Weights of a small GPT-style language model, trained from scratch on English Wikipedia: 4966 steps.
Each number is 128 + 32 x the weight over its row's rms, rounded and kept within 0 to 255. Layers, rows and columns count from 0. Numbers have three digits each. The size before them is the row's rms in percent of the matrix's.

# layer 4 MLP down (transposed), 256x128, rms 0.138, rows 12-48, columns 0-127
091:083170109066165130132192118105205153113120147158136119134110129149099132062098102122154106197115042122147131115130067162086153185077109073191142136159152142134146118129090080116107132123126097145132082120163060096145089146120098168143083149136085065146127164191101112123071105222133118110151165142115164129150184089152142128171130113091134094123155121113136155133120134109124132124118
099:115143161150138124126161143170161079166139138124143184154114099099105075071130144113092110195107159144127171119171030084099120133091194086143143139151091121122179109107092147152146127148125124126171128118110153098123071133158133141155136130188072145114135145136122097117185080185113149137171122153123140070088127064083098180102123156144069176165124186064097137127113144121180140153096
103:133124107184191088105146182112129124115104160117103115166153132141147100137099122137150098123073210121137158133218196116168137122163097075196153163139129137158124161160112098083126165116128168112097135105148106131165148101148196070114174114146080189151121102175070129079142111204155139158104075131139098127134114120128152163146094162106090110132140138107143128077124072155131107174084
093:150102093080176137131171130111168174115111064151094121080148095143128113074108161115120079130132126095140178158146063120093144103084118070181108174119194176159100109141161120175124159144090123132111128143164049120111180160124117096092107137142102100153128146109104105155159118194136161163157119113134130122148172115184101108034126154150134095130114089092162197104176148079128131098159
097:116145196201119138117128136100101084163093116145123122073125084142143106134112114140175055123101071159121174116087123128117125132125149147129119161087129144052146070137063136106063145145162148139139086135145159147142089102128079111144095078144161156083166159165124151102038118071110180076129136135169159143132168136113129037126097094135124152114125121130078148172105179175103133114121
104:112118109099150126162174127144117187129112156135093109097151126095112141131132113200167102096160082138164060145168199092151108136138025097172132142084055082091137115145114107122098109117127122116083185106038121139142097173128141183164160115155101172122112152109120119095099114108121089149072089132164153093154116083127149062136113133170112152169145074138177112125160160100105131141126
102:117141089175110095126255106066131093140150131120136079146161133128132091110113084083129120112153167124126127096154150126084110132092156114102127110115150098152091166153133108045116170075115161064117107146115145132115099149126128068091101093129141043138136116129065139125130178142083115139137113173106138108106159101160114076104091143103139136124103144147089140085064190144132076109120
116:091146168129149132101057112137134061126069172095082126128158120122170124170081107093142129085110056127118143207134141173173112140140085126141143101103115055080147124135155125141194122137133152123088159171128211093104126080147059182135177157124119186147123188119199116105121114116157163167135094106139085127143154174103140092153144149150128158107117086097147144131148123127107160157099
096:163131164157172109110071151093100105109147087127149068164110137156162123173088121073106132143119136128152150101101056088038181141150163137133088100075116163153102151144139145122113171135095174170153093143090131089087132149093140128125133186133059133161138153135088067151159131104109154148148153196093149148101108167172148149153063150139115101107105094156118157114174116163077067090158
103:114111136156136108139127125140170115138088143142179102101109190097127088099106152083109206180089164123121046068170133187139172165155192058084115104135185124185130143162140155143146147085118130140200064133086142176101196106134158117122140105098156081197133091122123158103110112103149130148131125179177112136108135135092092107120091118134098114086166161130145124086157129145119104151117
104:126176163114131191142175105121160152106116179078152118084141123187187141195118125100149120119074072161169084125116139169140157102087076149135124163128122100083122106100138012136117170095148098103122073124161134099170174153104116107145135154093164071120129123178086144088143074104179140107119147130140108129098136152129093142142096194110140083176169108131093114131171165093126143121101
091:157122170094145107147097101102122088109133118111079157093126151133101094106129127145134086151143173094113094134140144086147114116164056102069134140122082125159118117110124111068150098132168166080074110255127213160130139117101127157091147149140180169133146137163135157134029077062117131160135153143159147120163166129134155124114101099102146140156097119154140122205169137151167114119142
106:122157153110099144163113098110172102153118109110097096115131144094122093125145101176115117167171172151121121125159165072088131143132197135186139193135089128123117127144078175122108218104140160172115134119177185160136155153134130149093112116140173073084151132125141179180075144115121136144127144121116167187077090169146124105148141188134140200075079139134096175169114192159096163167124
116:120161130217073119075124165121149127139101135069144124067093140125195082136149122114143087105121128128118010078111121191043130126112175115112139115137120104114155088132109126145130088136112138102124140134135110149059121135102129125133111139136115149124130121130088137123126119230134084109247144080081090111152143113148119149116131133122102108120155103080117163115171094150108144148152
105:130170101072110099064115137109146090107129111158082133166157110153104095176164100176125167138103125197138110145132046107109081119060111099149116108095092099109114121097164174094074100156124121110153084115143103157109097147101101086095145136182089117135128122174119062087179182180121127112073087119039125113119155127117177141177165156150185101130124135153108186112111121103138124142133
107:142062151159069209135102106066147176134171108127103162130082132131149142112156071163125104108160164124138126097131144158092112141158116114164140183100139139107088076181106075182127151180092152145133114013166157096166190164133105114127159131142120146121106135112114109072116098108110077138109125191143094098104161105103114111143116158087124124124141161101106113202129146186166124155122
088:155103149145098139142085089108103119146084131155111168100146093168125119143111148177145110145082100148141209139160086078122193148158116098119116073167070132154164111165057100130147165109150126187103148135128109133093119108122080105114098076139107014127106088144126103106097131119143172143168087048120141158144049138116142106140154093136134104090152149160199170111095147109134126101115
102:119108111094161089069121121131090108158141150098136148117157151140098151113124132170110153043099149114117162174115188097119105064100082155079159115188109112129120120154098103107146189176069116114074072156172152158172088205179141146129147158152095183122081118153133124116116124156145097160143183084136074101159129127181117131091163108131155154173132105175116120138141171051145141118112
098:120100162083141170110119119133097147151122098121174110134113101145121123148127155175055149152102078172137078081180094075116139078147162102178122105080112113119136096110115141129095092102126127167177114113134124135048128142155083127159152128114105121163197098131035135170205144127153080100132152097137120114099133142096179049112114119115114114090132122149089158152069134133202164074106
107:163162140163179119055204137126049158093107104144121096127153107120086130088124117117091139153095126076112171136097081110107110139129176152092134041123176112147128184166117159163071101133133110155145150116158197114118114108132118093127158116126143159080152119129148124146166096163103150133120118140065112107135127123020158086165128099127143088099189203123169148117123107110132168138092
083:151158116088142106160131096127153174118121110135175159114118172094167124137073129150135106122177154045151093180095178140108089095150120189132148096146176150193164093149114118147098171182149092134168119096142145127164099179166145137133163153204098104077114139149078063128141105143106144195049132084122145115109076154111158195075111171120107128125140119090110086113110142116149158125124
099:100124103137121157091102156032155179135195110155163121122101112112065109152099093112145087101118048125121119121101177169134072176115123129135168139174167128079102154116114123110093123144155139153094109195149158104150102106156150143116096163129159132109103122152166172145127112117113132149194179157239179119110139099164099152124180111105094099112090204130100144126182146143132128114138
100:140141162167118131180123181087097092172130131126124205139135101088148152168153144107175112137144143142129082165131104166151103179154084122130085099138158148132105094070095138141129104146181155158145120153050210182167117127169152150138183128109172109131144164085107126092166201144144142131158091106093174101079111133077088145089125108120119130102151137149063071172195095127124160117117
089:122097151151147157174169124099155163158142133131162174074092098116203097098154118192183168129148144173139130114083076071129110173116168122145094108117092102170095158171174092154147129113174122180088173116165153160164111127167091125038110128129145102082071134139119186110122121152136112146114125138120130053155082079140151102100127118166117091147133194167174122083118154149123128153146
111:119179133173132110126144175117113119113091110114146122134101095145167099156152145162102146177149111124160098098116061116110132158075173148087121139082143167095149130070232093116094076162177142130119117103126001111129109133156127130164147114139101092150186097134101168130231131171128097144150174191135074153142122139151062146133140129123116128148129128116138138124110071107136138106115
091:118133116130121138175076149166113121100131111133140134105096079088013143143135155090124106100162072111149147139108140144152143128084139125077169186169102115134140078079180164080094136163126098109081121169074114130113165160127166117172102107130095156084135105121070150120135118097126136099246137131126076135108094092139103127104146112150071075158181139093100132145089113169147170116152
099:135175119134164143156076172100195138049132135113102121117137194171094174135135092075124166115141157125124163156159173106106100103128105086122168174167121135191098131099082157156094153153073089158088113062067147124147172201166137149146151115111090170086141118133129112152108135165146165150135173137146115146112161152094156111141086123180135130112213151183092128141148093114165126144159
105:120099124176117139131144136125181119198123130108143114181114141133061115084074134083118142137070155153121213130131136093066111172086155090158134163118101134146092150129077102201111152109128091141175093156167179168134209147154112168094083137139101135179163160126109092078140124143141114141100129096158147123135133203105155063106107170121131130126154180154155103144187111124094105088156
100:138154063032140164080067184131170067123146174117140139141173152074111098129134151117058149099106124136110136152133103103158135119106172146171174158098090127192146099147088126119146141099117121105085127094119082093098138129127131186148123188136111171129103125179160093089129116191162126165142158159133102153099153166118179161150120120180084111156146096134125169082117077179160106137168
094:176148104081160170123128087165166203136143139144112154117145119107131098120220158134070169143136149130105123158098133122146075130104140149188122141073084115097175090136109114142144171147117165109183127007143082110187181116161113093160160156164092190154126144123158109175223093146133139130076162117103149112124156114107136118122109123160136145144140156108127101142101116106114112115166
110:129143134157157136135116179142071153082179109101092113086139166109178121082144127145117104103167123120129093071171097156172187134155136106127181151141130150089149137053096123108143149140072156093094109132129101109159205156129126171128091172090188140130123134092161109194137082156091154183151156179105060150153112145198134141163181118121066091177152106139147117120145112146103171139113
089:133077170150149169098122091135090143156114089112149120124151133124084146120128099148174195143103184124111200106125159050092132114105168114112124121063105118155122147128134097192201107114131147192123141138157051167107196196176113182129107077167135094143103096156135168151150131139092144154110132156134132092148117121175174176088156167169162127124144109121099109098144080166152131151171
107:095128144084110162102166130165137145092081110140115171167169095154202062161133184099119121143147126112113080127128164120139095154115173126110139179102132065088123113103168133164169166145102112072184067078130090096166161147120087099152084125088097092130160151127176144148147090145161113130073157080144064095094134181116115130181156118101138083171145078150106104152150172102091099146151
099:146168129180166108172106148112178121117106130139121146118148116123070157181192090113125087109138161123130109064135210152164128118160139122080127211127082107087113213118098076148092108124129107158143147121092229071082196102124160131099111152140145123134153135156085162138099122104116112135194085132119163136137136145126162132127080132118120119090150095079167121093153164153113159098167
100:147173141173093165105158156082147087187129131103135104132138151160144155116072169081172152143107138109135153102132119138150120136191175104170145145091119140164145108151071084131126193168128141164119141089179169099083184137205136083092133098130159127080129093120153099136153164119107136179118107088098108150149114100080169080096026104186115162111149125108110143087162166087115129088126
104:122117077113083131131194136119095157092089145158095110134168080140110104149117155135148198144115129118122140079101073167079162099169139133121151079120108143117101107116104159155081126069132105088164116168051108112092161195126155123110148070097220127084133093130134113133176152167146143129141142115152161169134118141056139058087138059163132168116137149119135141121118065125134089125185
097:079147108148119137141094173099101133145106137154100150048120111153088139129164131142105090092153122152113086149139205105105077056097162095187091132120107146080101161124162097099156075169160120105150131129097149192122118096137124142120156097172124167107170156105138148062095131043125129097085070099166154064169130157191150074117143106155134085121117132176156114134130127118099074123155
# layer 4 MLP gate, 256x128, rms 0.145, rows 13-48, columns 0-127
107:142130162162190100131103187226135136142154151119116170152191115098104065080099113112105143163105157127142150171174115096176099124127185151098114138149121081150175091068113110174142186084187150093117166147160134069119096094174161185145118145164137127095117116097132108114097145124107152148158132125124119083086117085158116160135108156129096164169140161136107135093087197065133151104145
100:071152141157153115092158088131167140135085038171109079151186145123152096110124141149150142110107142142114148095145108068106196151118148156144109073126133066126113093126141142192139222121117152115101112127161149072101177102105152127132162156185130088105156143174057128133107110148139075169139088152187174117088119179184150147128105122110109146063117157154102112156101134097159128156121
091:110063154110206127106124143126141142153149084155109174100121113154133130124138127141091068180099118100131136141088095126096154099123121111149136153119118175131152147125158070150072175174065150105090149123140089122099165167129159099079128170099078096124185148104131137132129084162149092224128096113123177177118165141162103158158081092158143076096123123174201156147135129038144138113141
099:070122141163133174104150132070120157168161184093137159113117121126121145143159185083105132136128126088097144085115124161088130153112084111143164107195037154159102137144155110134162135104145156055135134098137063148156107141119173110168081109172089109186168134105145183147107089130119101130116117135094152178133156133110159175159131102112146088218111160187169156123105124172117080185115
099:136107056115119150113179122071112063167150088172109152173115140117170156106140165081119136153164139104096143102097056126105148179134214119129139137122125172172171154123109162152167184092111178163200063105148156060097124120100110116065125133156151128112121120181116092134135138185152149138126102136119133183139121135099131163101168094123135087094180182067116090113148129145122142147144
097:170118126136150150091092110173087191154124158149110193161101148108094155117127142110133215149127133136113148128074137064160194130145142105123127179167119186100183113081142145156139103180135136187140136111151155134119157083094119137124119121088104166137129122146135139097123122112197114100173125095121138112176135195156182196118161172116148102184145107115141120207172106071145195136111
109:127143157136092149057104113150070130115161145131142127186115070124169083185130085195147032202164138113160094115099166135151158098188115078123123161169132221153143157118146110145165144161125139078118144139084066121116136101086115164132178143142154107137097124125124146147089080135158120089129139099135135144143138066125147153121084173128173120117096150150103146193095081117121098138135
094:124142172148094125097084064075101134097105104181138087176160170154130145094110152100121127100184078071148122091142094109081154127124120163140128144124149098170134084177096172116115159082080208168122100093113111055121129104106145177113084171166152067103100124180128086141140152145151133134110153195104169144082109132144149146099112121114141115093139152129161054147114154145072152134185
099:092138112168113128132106053117178105118117146138141068130123134126081084123132169116109169081088152142119122081137150171164184190198104069120112102104160097096112120157097124129184136079152162102165063148097084189102149109123175124155117144095108081157117125117127186085103122106172163138132117202188132130096113153087128098140103117127101093174142121164108076146089163184150146097163
104:117109099153124129135121099111100174150153108126097112119133128086096063103151156119130117150129143128104121109082147084080111138147116107118115128164168066131090143052168138128202053136094164110140141123140135173153145082149089168096144101181089099227152164083195130134108137122075114140114088116125142116143151107182144128172163118180087211099134145114191118088075135168142113113165
091:110111215053173142119113164143098096097131062109096114113063131120109079100103139158152078227143106104133136135103163119082063150147062139147128192173118099120085119115114114117114107138108074088106060160157110095120101126083133109166124140126121174136148102141158146125069119101113124138111086151151115160153149115138140085111155118110128141119110149156169195184130149163192171152129
101:172167141085116148116161110110193064158098122145101108101105126081104090136127108192146115145108142124152106139115176120086140160119173132136134143177128138062128111118088198104173169188126143132049150120129179103179136167082080185155113100114202101105176117120143157160095162105144119150107140097123151158105100139109128075166110167141162200118088156142086157119130176133119177182137
122:170165090150116122124104143119168168135128138104129112091144172147104106184074021115186127100093132094146112113152149132106174117129161113123104092188126112142119081152132215138146090147113128104111094122155082140100102130121161157116099116177127129126154120048090176135077109126146096135183174090064134218123075099202151099125152117117122109146130125189142171114116112112126124087141
109:122148116089087176053107118152143100133162101155084158151120097106145110220152080171138125137186102139166109160148099099162116119094125094106167105078104141168136120084121174125143130083143126165129115190163153140145154143114101122107133153178108143120092164187180087123154158119080152057121117133078149149091117107127202194152201139158154144120144179150142176140143142115106191121104
101:143181107142112166114101141119066128101157143124159147182139095106124136134112059161119106135142209077103148124157123139128118142094098141086125104181091180104109096200125103176112133165108156135073160081110102100112114205142160125109166073146161056118143078141138165135142141131111175174096179157156149124152124103185121085093146173140092092146136147158123178113129179125185134184090
089:130071147131185109115164119075102134130096117156111078114126168079106109109143121133143098148123185106100151136109121151080157080148053164139114137172091137143159119172114102192128119165086148104157134140118118135205096167100148171179096095158087157131149087059083093124137073150203142135139092144155123128162188105160157137161125101122166121067131146113197153135115128209123138123170
101:133195108050153147157082141137073150097137164143152226118107135117133146172114102197147113162102104120161133164126202103118063081154138134146127140111161172093146151106110077120115139106086135133144116139155160175130173113131115158114127148145176131093124126112126119118104098101101142131120166116067015117152174056088071130131171142124115118135137110075150150108157110128127144077178
093:090089131087119158108121152099100100094119149160118132171095121093117157142112105134151111133133062065131093044167147074154069095154085119114165107122217175079101088130091104124135167093126180186143151198063116150118121183150092118142131171164149181157142164172063142138134089090167088110132157098156136158111108115144191135130169082120152132098135129127121114150105127090152119124140
109:164143162123147165121086137188093176122129159108130140111122136097062134095121138131106149129087083060126145144085101138135089134117143147090161128155160116139128162150124107111081095101130156149082122156145189065151177067081125130095131136092168126051108157134190095114093092140142137177133125148129118120134075074061218117192105104132085136112156179143156148160094131096154165142065
080:126128147144122137184124051151104117096103169089107151119152159117116152170095116184128149119174178116142158081145111106187138134166066094123124084135203147114174084170155099116101100138085156200129168146159073176093177201189189160144121138164106136103151146138108115112115099087163119120051152145181117095108123143110129149136123141139117160082178171146110094106153075131129135134104
102:117071081134130180072081083120158143159166099119127124076146110143150070146176111129194092196137125075138180100125116108092130141141104107157128134148206173146119136141148122061084153069160156138113107139120175117128135104137184117194113121111110096088127097183171155121132091098123103137139148109120100144088108205155164113162110101132063165102152192153116119078115107156178110143122
094:133147071164125183133056130068115154100179100134103126079121172197105125182139166171122137095085152088127137128145127142144122099082174148158145127123205164136170163125084132089170140104111102144184134136169112139143168143152132148108141165138057132071189142181155123130103114115127133174109141177175159103154125117110091136168132135151125134108166205153183173075081095119124161110111
087:074097053158129101137094152116068131122113079154088090134127157116100168173092155050078183138147141151058116091198154155148161139018082147125136129132118114168145097108092107130113139145154096091171092124141123076159134062118120151152103083110069116143166110136131070120151120121118130131136078124095145137130152167089113114144148145123141137080102088093161121167150127195090117117131
113:092156161198141176056110124144106110092095090155104091156099155128097134164207121153137122178160126084084127139173150078172109138119194121150083132099128177145121114099153124116143107114182117138116143144129099097114151172186162100166173069197116086181153175151121140126149146138152165159145155185151103131168102080170091129119157147175096147142123195167127105149090122141106167091114
092:052133137155145080123126055115123134142057168145156109106187164096135145131121113157117159155161088092116114080118127147092103166113067124152187095136098117046158140203120141161112100125108091108160127127146166113142103099106114149118133143120111091137161149144151189150123105092138104142079175130068175155186157217151060114126120157101145089112106188110163134143145103161132163097105
105:147124205154121090114212130069115138099118116190096093161148142160133138165135177135145133135107146122076140134173121122171054093149087124116072087146092099176091117113136158112173129131103104119074159115112097109172084156168147106173101083162133148133158138071087129176152083108097123195120152165155159159113174158105118148122093078151185157156126105145165068128146113113134122190147
104:166160143149132198109088149142157140102179130132100125138060104081123159160170100122081128109188109180087181133151148092085125119105089144082152117171111178123095153078119113166155122124136151123084072158117069188135110122149148149122113168108161156128113117085177057169140066167150180136117120096105102134116130125169155120149161182084091092109088129081132130131142165143135049154169
100:166143073053148135092081142103136159142159151100086152129107204102115098144125127164117128116144086106118143127100157032163103113154126115129150178132153201114158105126073081107142195160098121187149153150155136141101124121139117163139127138101161125124087155164137162091055156075144114158142056095134102154120134135113136137176136143113164090103138099104141179114158084185121135047172
091:184097147099083157150108054111116107134108128142110146092118124177122090137198107187180166162134071072130114158084161152127060159107179075135131109140165146112134113083115136130201177112095121147153048163090140113170125108122099124197145148148093100172126169138153121166104120088178135150113150121093114140133140219107183133136103087120142118146134174078137146111094113101135128107144
104:140166109170107143131153131134063135132119090117069090115133182090173183142120160158175067140150187081108122089153088132145174093118109133114106090130117062164118074092095095187138143098046182062092130096135110092160113140121166145162136096092148090126139093114147135096187074131128146152106169174189109147159125135161138121170135154117121090127154086139124092151184125158124127174157
084:114133105107118135161118151076124150180155164114161163134116166111096147072126073121159167183094140098120141087109124135122095137096135123158171219141164195112112175138129139151171091103144104078182101111148164135152161189190182108099110057116092093144139133115151162115089111161099150161114064162113106105071139132107115162123149130079060150096132200119137103110145081143114169094118
104:104114079154167118047161128107091096131148155135068152092143135096128122158142092108115181147110110117105163078227147088099181113138144130124134139158101114133102114135171143153182223145135121111175122103116093119188124151086175068155123138102122133095138066126126149093065065087143180121145074155144118159119182177121129072127158151143107147133159130160125124123078185127114121131111
097:093059088129107121139103187110120142155167127158115123068092121170079123126126127120093128157101210172108110110125130137103094090117104113165084147096116106158145111172102090101098082147123151141079085141151134140159075076168111146079158074113138198112121071136195116107159102086135115134079119163126097118162208159054103132132142131195113185121176083126132145159154130122165132135118
093:085136097166137118047116117185136141094077154187152131134152130118126155134142127149121129141155148111086165062115097174116101145119106172140114098124099109125138129200129122154140117107181150117113173121114119128099158114061080143123114164136136167094158164139117086136104127180133078168108092143140079164167152063174158168156224088098170122066118172134181142159103114146195083107131
100:173122128142138146048164150149085157100113099172110141134178104082137097139142150154134206121100151147069129143138174180089156110117119150124094072056117107137087091137102099104143100080156099153135150138106132151069129194140199121059144132075155119108138136100087082116163143111103189125102146102107169126147079108142163130097110096171107154094109127182209139115135158113131115179160
098:100125129122133125104110148148142100100128130064091112086150110151111101162076166180098139122093128056176099163132137173173090159153085139132157152104086106050082122084061148100078153109104103152134138136156134130184119146103120165117167129149122183108103146168151167124109138104131134150080168164113128129144074117088214133209175122093132142138169126136151111145175114140157221100119
# layer 4 MLP up, 256x128, rms 0.141, rows 13-48, columns 0-127
102:154119149139154172124063125145166174108168167086134191170123084088106086106069109141110142197141111120092113132143143044149097114140161141161152205202145118118136138097109103128186167133125175116153133160126144072127134063174142137114126108166089117168116138080122094132070123151060123110157124117115154078051111129139133172113100132139097119123147145093179186128142153093127130080108
103:130083132097125114191112159139137146123118195128118089175134140141142110112053086074173101147127122103146130159167163173162121114105073104172090090174151088135172162190091141082164152097119120130137137088148196144146117109153119052061132050116102163173144112157123091114150145149096139123131102124130142195161121139183116171127086150149114093111087157089169137130134106191128131144074
089:118066115117160204145147165100094058136142154123147105149046134148084083127159108161142168085071161107139175118095097123102119160181188080092143083117134121137173111112096160166194143183124129164071155092087127129086169135187159169162102114129115082160152129114127127141129122122119122167167137117119152128116107136131177106154172172125116193073102126106091129097070127144142096136079
093:117174122139106102154179132198134135105127116137117083210159172154122101099086080151072142102105143135169126140147103167082173103168152135137092079124165150141136142092102171163097042172142133138118120117168132152098167138143116140093120171118159146096146141181050098166194136118102196123146135121155135100146141078155145144118164095180139133117056081093134112113157159179096156095165
105:155121136085141180205134093082198145191116137110185104128114157096103134112100103145133160113119111148181137105131091137087179073139094135130065121094107068106178096126134165121083122161123063150094161092099104134115104128177098105180111108052140093140132108094139111095172129165098076079108090109120121124134093139197171083099102146143074114143101114103110118082094090093149113156125
098:169139194111141114110151147078135188148132101150103187143085080114080113167152174117081099120124127142164104152123160139119152138085139101166156189066088154134141138076150113092189095150168078128175142133151168136146067084122152168179121188149130172110147171109132130140166148124193141105099155123065123102182156181072133121096069084151171137138099086119157126134139138114135128172105
115:113102098110168076176129183150191131117104104095080182072131155158091150076153125098124119107120113100097086149138139112120091121063112087159108158113217090104101095127137146070150105108114095141158113104168143147178156132133134143140097113130096123138125152143113119132140220108096165133122081187211118086172143120112165124112113104114150129126160082129160097159162112185188170081173
101:129137173109106141089095074120080149080171122112138109185132182153147159141093124131176116124175120112181170077118120078104063197126122119131159144132128074166129113163085142106101152065105175135152129172138111100144100106078131179153097189149053105118068190200141106152126119098131117134146150174126123146076085143121095120117146140091148109111154157169161108124173121154068106092108
104:085097098134080131187069077112115141075134118140102109127174141153110099170082095101166190135122100105162115126172132105122123143063119147123132099102132100128144117175115142112129133096128151153194109158155112162082154156165189103208150111119094121173128083177138117095111136146159165202113197156106111071105127101144106120189113140131084164103100157162178098183104063157116105118158
103:079118181168111105110118163112100121129095135151132112101142116153132149147134156118147147160082174138158091130166102225175141084102099122138159100083073106106088114132121143084110107088131136094141144131132102141175092103132221125111059173063137119106141114170108107157164075091138118116121172188162096181149108163158048110108148126127209110176118121162109069152164127108118122146134
089:148151079178132066136077116151156167128110155163074075080174150115145141097162044147137153112090145118074080178130151086133183131102119125137127104130144145096085124171094097137164150162150190173096117118093159142166167097164153209050116063133145072149146176118151118118118106104139149129153170119127162174129114095106143186142106134171147131154125132125153123093148152096086138079136
101:167133084083158166123068135139148116115124114103115073125087119099124073138089054111150166120128118162125147151133110084123148086103133123116082154192147131124143146127129116032168193168178148135086133140174170092140139130139108171164095117152089068115115043186160127099089129149134137191137097134131132116131173132182061149167146120148138122141099150143165152062166101133114172106092
119:116154142210082169068125053161148137103165138125129135048116169133166078146181103126163061119158115172084072070137144162099098142086128133131197081116125123125189059139109116086128125138131162089168127099133126110103079157086151121143072111191102119094143145115140168133089065206107094116143099146128124106138108149117147140123138088134134101141155096137168141102138094111144126147110
105:089080098044145142072100062079171123113113117160137134131128093185079074139175103146143189110111091134180105120151053118133085146132113133123111165106153098126162072166142114105094082140151101146196107125141126125120132163131130103082099101167084126154125111138115069171101152139110100144101087171113134119111117129188144150176170101182119164138117222080163136093108114149100137115110
109:144141091106121201117096152133145183127159149159090143158068075094150091132146095138009100183133123128128141070151113100076096112120142105121132140134164142116080120163155147094139172100052147111133148132118147080106116075103156113070151122130105073096086120184111099136122110146120157146136111140143104122089113121079113107163157169088067123061154118101082084107152099126178138101084
089:130100044118151123147198104180118156119135085185125091190110147118121150093114076125151114096127145125102133155063117117107128144111165212111158078144055122146142118125122122198159144149166146137126111109106119132122080139099170181126073135099126120109190035085124137198128157112154179152148115136129140117181176093186129121079144107164111094116144125144108161097134103139132103096166
100:148100091145088097126119142065169150122083157124132098135166143150112131176109086164148138147115172156092189125177134122136064129109164162111155138160095136159098101096166111158097104173085042129195167115115139087121098204147159137140146164152077167135132146153105145114070151144205100140150175146115148170067122139077059116140115110141137146122156123169166081119116121194093112154153
093:098085193118137164167158176142110081104114150145155150192104074175111167136092132148188202101087071185162143110151072171135098130139124160145107162093130111082156164094122117116076106094124139098114121129045105126060130108126100155133133153150101154175171099172116148147148077151155121151146152107145125122093090162109165017130128081148129132108133143124148126137081093152136130125111
107:117147127136161147125182144173097160112143149133121084134154150126114077124119137111116167140103131046134121178126109076119084145116133142096215085061157129165147180090161145158125115165108172183083142127110146146147093130080152102082146097134114169111118143129118077133165082156087149113138110153084158113122115087105205134116179091122151126131090123068222175144098108090128167175078
082:125155116139085085130080174134071159103140101139135144122128111043122111175145172170179125167151055156126127132052173124132074092168150152094097077140134156130143153155128092088080124187109140158173088118125144172088085163125142146168175112101133154097147090123124164095139096064152134145082063124104166184178132185098098109121089162116115142103129110137158108142123088098167153094132
102:148137150105042136131155157032124165142176101160143165162134160139085181134094137137106093116157135126080116121171131131118119200105151173096118142152124099095146186116108123155102098097119120121135135122137108147086104129131141097091062133127140152135104130089097133065141123142092158153137112107199129125120206059109047095094195131100134099190133135147135140150178150142149197165110
099:132176145174135116147132172065118066106144068122068173142121095117147182118194160088160136079114166105123106128144144193131105150108132141155073110174139123109111115082113143126167057134136123140123057133129202138150109157120181151136143157113123137132144192117062107108175122129158126168065120142101142087115178203123085166089103106158127169089141125157170081139148123102102163112119
086:096086100140172059194163159059094163155119154162145101086096121123155102155148116136091111128109149207162078152188158135175157154149067117091115110117131135194134124064157159140121105169113131131161106083144115116146141116178113145108156110123090103154207108062103137148087124127131078154093121160128120050148161165085085130141128118163112094204085106153139117118112151147129122129140
107:123136159172184137092123138120116098109096085134120127188137109106105080138177164141116147220159126113080139161114103080143173164112129098114123147079098165099174119088147094062075107133213099129110098141171047134122117154151145133165151087156123125166178121128098167166163121113106140164104154168178103198152119073131074137112115153173108158127135151164159128160097131094149179097123
089:147134149139152138145124086164121135078103141149169199146126068189106105068117125124075089076083217186094158182154116139115124125143141118095092148111110136124122156057130143115113087118124091112113201135113090159121121199136075104155122134156087125091137133114182110092152185181161145129116145158196082091134135053113157122122156145135148134138101105166109120115099140101095118190147
102:109070158126113111125143142156089137088098101133177151089157125150143084078147120084145056182129087156156133073085141135142216055149116114157086152164198079089109190158111126083093115106133126131116145157136175114088104108132119103151132123114091159108116098069153093076104115140098084119118138087091087178104114105138138176115138169175101121108138142072180146159162158177093109114123
105:173165108138146128123164144174166184109121119144147075190100125101116091114092096139112060162095114139113141145150175110109128139126092175119142106140077190183101107134147078173210153116153107076090120076115136137112108102123170140084105107131170171132120144138116095125107149173131165106117170116104103085114140074131157184136166177111164151131088138116064210096138132122212100144093
101:154099042111152173082113146141131134152199109085094131220160136113174125094154160146110149081146139091119148179100096080156089153138107163141145086181108165169144107098109110078142158143098088120156105138113080102136112100096097156116134194149122107179164121128175146101101157138120112185137144123178108098174100142144129099121162152127121171090197094123162152115080087161105175077146
091:163086120148168173152124075130114159122160127175173129090135175142111134110138105139174112138105121160138127169163149154159085138124162083119154086132118137165156125089136176196139187161106157124114076150124113116200121081110074153152133147077111093154147081109133112145130084141118122205133141096156094154141165136109154116098157182138106126152145174045092167046061071118089118091103
109:090150084081118141078074106157108110148153143154115138150128158068146089088128084114179104100178102091105121140087077176130129095112174101114143107118067096141128111107185173143153103043165149160087129130103068119132129134119121139156167153116133112176123198205164150113119146108130105126189111087106141141110156204124153219121122102090120134119082180104144118148091111136082134141135
095:056123104139166140098135116129106154139156095101122177120149141100144106154127077188123137169107120074098141082072108077096113139111153107188157129097121113131137136122146102159197093130129113105121153156101061157182166154150092151136183089136141040187136027133193150114126128157125153126136114145084158139101154092117128149130136141171133046138145088099149116168145084165166145142164
109:133191109130113162079088132171105185069112131121135120129093093107167155077117169119131113162117052083084127156082189088167142103131113084113185118161154115143121131096114110143133119140078109184058095129131170150133113102176090171103131172166110139103169138192175141153120157135132118108201103050156106128145131141127114181147077124144104115072086125103106099088088135135137122181141
097:134168130116187142152079170099075104072092120106088157093137090166124093198072169111169140169163134136196067146082131171158083109155107146158107180125098096077095091148171171185149096126173097124197100165097143092163131146149133104113097128172140073100137152098088100167125097104109137095095078122135137105090119148153132117133093161107143138135105160132168107107169135078113131167103
099:095174085119113121128165138126167179158112161156118029076164128157125126122113107111117101112165090134119175166100161153118115190122080144123197140113109132173124120186064067123100181140159149106117180128157150119143142144118149119163074120121173141172198135125112096141161111129093157102160117120109071177163137069105138191092072071126173131173149089138127095112148122164136097115155
104:143139134098136117101110126117114109075158129175133178105131102123095107128124125180161167132067137065139105139086131108146189148116116125110169142131137098092153139178144129163143167028188125102060088138059154087120140133137200190140072142119115112078132123155168116107088122156150186163104143103134138132129059072135164152111134137118091165092139190134124159091091143160111196155145
102:099130176135207067159148113112098155116161138140106131116104084122113179120162122130199134147143079190109103137130169179125103097135136127138140144172178151143124158132144065154176058193102141082098102089087060173144195163157126108103105192143130110134128105120137130188088159119138124125136141096146123126135125115106078067083079142123086108122161137090116157147072155086097169086118